config.toml
n_kv_head = 2
bias = "none"
init_std_o = 0.0124
warmup_steps = 200
decay_fraction = 0.288
Each number is 500 + 25 x the weight over its row's rms, rounded and kept within 0 to 999. Layers, rows and columns count from 0. Numbers have three digits each. The size before them is the row's rms in percent of the matrix's.

# layer 4 MLP down (transposed), 256x96, rms 0.162, rows 102-111, columns 0-95
079:467542540514468491550510507483469504518523488493502536495533488519498505525452512500501509531512513464444509447499525479500479468492504539521502485476470494547518502540521524515438511504512474538444490500551519499483521521512496499479477490492507509501499517505518518527537522487478541542
095:525473518507488545504490494487505480524520464502521500520495467502534492514518490520494529496520502469470471543536484516493525535484498521524530510480523477520464491481478521477543474473513511516464526466518477522542564536493459511482481455550505461512503477489491498540518453519476476538
084:505462514557514480525479498556457518467476522485468500498503534529466491538464501546537501518484469499495529489495490485471544477501486486532539525506500501524526525497528497511512460478469507512507515449480516526468547489511469511540467498498495472489487542471548502510492511530493518519
085:521447534514508479519497530517475496456477501521486518501512504499496503497507440521520508531465526533535518480509530471489458514525483494523525513467492499477495513516463505497484459471486520521518496559483480482485514568468492507504495477507483420481494502512519531482449497507480541503
083:500434491476477481497495464495508484487474459558528531484516475496482490505525516482478446507529469484528456504527529507527470522491491537497503501453485483502496527524528533509468533517498482477485500511480501492497504487490561479512503502480515537515464479479536461484466520480488436497
104:498501509505487515490513520508495545535525484517502474483528506511483498506474528557550477522443504482461487496527490493546478547450498506492477486499492445498468512511428504470503471496492493494496488509511581476526480513517514504480526446481521511489507489501498478503489480516510466464
050:466469507480463512476546503526518492492488504483502597489505499509515496525510483523475500508509500466486526513493474515483458503517458508499513528484508528497529512537477475484516463471470485497469506522519515516496524558566514478487500503485512500491519485499508527504462519459463521437
096:539466507504519462517499545497502519479478477514544504516539506496528516511480517531511453438511505493503457476573485512508461517494466494492464539462484511483505512526527482509523485532552480510510469517519494498510486494461486504482467496530484492452540466497529510503500468474506516525
124:497479532487518521484458484461530518514513512506532506504483474506500507523496480493479494515488527545548511508466444466461534476481534509503486548503503498494472513524494506491492477479428489527498537508481541516450515486471482472507515506452533477526510475520522475463490526524500461466
094:469511470518509513455483490460455484465441468495456525511487484481514462468526489528520557474504459531490493507522492480503445558501517512523498508501511441517531499494540489478486529493537505500527515489500474529515503471481520484493501466510518531498483515518483494511479524459505466502
# layer 4 MLP gate, 256x96, rms 0.178, rows 103-112, columns 0-95
079:525457482443505502519521506476485524486502468519513520483527536526433473465498520518497495483520453483483523469495499490480482474482511541474523527529502517507520550518470500519495532482492489495512517573507524524474474495535539513516546507497510502464476485518518532554506525496506494515
080:497511521486517476551454514506441518488485496477476498501501485525483496520542506539475523463458540471498497527489456499501533478478491480514515480532495527480513497474482534537530499501503518510459472484492532511481450475491493543509489547494470528566487454503510472501509518462498484514
070:504497501517526519486530502536512489447513492531503508522528487529486455469502472513546504532487490484532516498501498487513462488496484504510533492487477501479486518488471497435472464502468503550494530511504462486466498512537453518525512436528488517531483520507457545490463485535501544510
069:478497534548501500472507486520514509513518445522510519515516520482472497502533509497504466474473479485512504473506533494521494486523479537492523502454450529484533552511518527547503521490465488498522521532522496511525501513492534537495477514511464533536444478506500443518481525484496441519
089:532501497518455487446474462482537521481458508493489473519506518496503474481504517518516543485498495491535524493577496502487511485521499481474471454555494490498526483518525494513506496494526539493508503490476497476480524521521472507549471460482498504477500469500480492521537435454523474475
045:484503513497516471501469461513453489498494495533488497550450497452518472487489522489539521555466479544526517481501492458495487508525492480510495496500464506509508512528512476534504568500498488467530470533522508515448495482508500469516512515514517489471526430535469518507502476526510493517
092:479491481529540500484506501485530534476505501515502474489493507472479503490526507491500557555513522500514485521507543448491466458483503489505534484514447488530471494483502518520491513517520514487472556494494472498503528491487462475498494509477539544547488556538487525535478531525532465480
208:463508518471494503516447485486496528530502502534490505466523511509494524502514491509440495540480468523526476492434440504474507510489509534512491535489536483487481500441491481499521470463489463524488500538499543488480485511505479451524509510498520469519525487510495522491458525521459477474
090:516480489444444476526481517536552518503507530509535494474514549482516524564465523503475461479499502480501493479518510538504550457470486507505513484513514549496515525486467482479532454533494497504484486535518503471506512515512498515478484500496489496482516509506500545495502497563507517535
146:531525492473517522494547473523465519486489500478541479511505459554479528485505480485516482477481484455517493469488496509528493467493439509513522469513472480469481511478528482499513475447524514527489502489479513500522515560531473472480450468468515484487502517487443537508498512498532503485
# layer 4 MLP up, 256x96, rms 0.171, rows 103-111, columns 0-95
081:480517506557490467494504498494496446495483537455472491500499513486544502515515497456490494508490564514500515552497458508525534509494480459530492485459505503494506476544485513456493512469526510490512503446474495479532520517454476497490489522494506510538499496468525444453514484520501489479
076:487519443486518503488484513524503474492503539539511499473559489468493511504513463456459541481482523458500455521489545550504521526512520501517506486499519497513481481494494501484496533539513518471500543508521478497524467513467512509487520542507504506539515416490522500462499509482494483479
070:514469507484512482515498517519512484464481512498467503525515463532515474447442477510506495525495486517495492516509463468502481471509444477530517483491505510502480507507545473450505475483473523509441497513470475486465544553551477508512480508516515538512491530516511550463467492505505523495
080:494552528499514506483494532506544529527517502500456479488496526523502496518486495536535490490492461488495526474513541520514511483515513496485509488518513498477452500489543513505515494505457498552506472488544486491437485505520465539518466461533530498504526478482433470521497492503553519473
104:510520503450480518485491500492495564478496496525491474528518535535501511475497503545534526498452475526461497471517515499504505520456486503522486467522480457494490485501500498459511501501538480449539498536487493436514507481527503508536523458505502527524452526512485495504539454480521499498
045:516486527527514517508509476489493496464472536498519469442541486495479519523532499509474478515507523491461426503509526522501546488459471471493498478493521508478474486498540517501486427502542499523492511482480492511476468488518484533466498515494516544524466520499467451461508509507485517481
092:529524510472478499487468485533490490549504495515490509512515500492497493528483481524523471457485492502475497479500445556530514533527514520492454498498547498457531524524501496487516500486489502501547437506503514504486482503498553530509502500496468476449530457475518469492546472467490547506
164:475530490489499490467515518554472491529487465493514514472521565500476505496506521469507492527489539469518491506526542488500489511547506514526528472503519499502533472489532485468510510497550508495452450493476519529526510543526471500512490532483471509462464497521473518519562477483483526515
089:479509515562546521473514484467459466502477474487444507551501457526489478428529481506522532523508511525501511519479483463507451534534502493496493504480492468499482465515528515506470539472498482503526506459489496511490497492498507471520513497504501512499484487487502461499488490431488479471